python train.py --n_kv_head=3 --head_dim=64 --vocab_size=2048 --norm_place="pre" --attn_scale=0.209 --init_std_down=0.0215 --optimizer="adamw" --weight_decay=0.064 --doc_mask=true
Each number is 128 + 32 x the weight over its row's rms, rounded and kept within 0 to 255. Layers, rows and columns count from 0. Numbers have three digits each. The size before them is the row's rms in percent of the matrix's.

# up: layer 3 MLP up, 768x192, rms 0.168, rows 763-767, columns 0-31
# down: layer 3 MLP down (transposed), 768x192, rms 0.162, rows 763-767, columns 0-31
up763 103:139194165061082116083123103189135119120203122129102033175092131101111073115204163142125143131106
down763 102:135121173148152041085158117169147159110126112137149109129099098169133155103112139130105135117169
up764 100:109174132169097138081140092150141103114086173181113120165127102113130082126149075148104173133134
down764 098:109154112179164033171179119219097152122170147124097117110090149091150143183113115102139169136135
up765 091:119160118073122154108112042131120072132111075208110109137143092190140126112158123146153137110135
down765 098:141121148133143134139136163106149143184135126124094125101143141099127138163103105109083145077091
up766 090:130158101125134134123130163158113126116150128141121096110101098134134093141149150150127092080152
down766 094:116081137069080096116177154126114188143084112091165130126166143084143193132081095050056117142101
up767 098:113147132117118125115149106140137110127144084119040145134130106138166142160151139099156126166061
down767 099:148152053099128149111165124092115208103127122116157090138154118118108186118116095131132108142111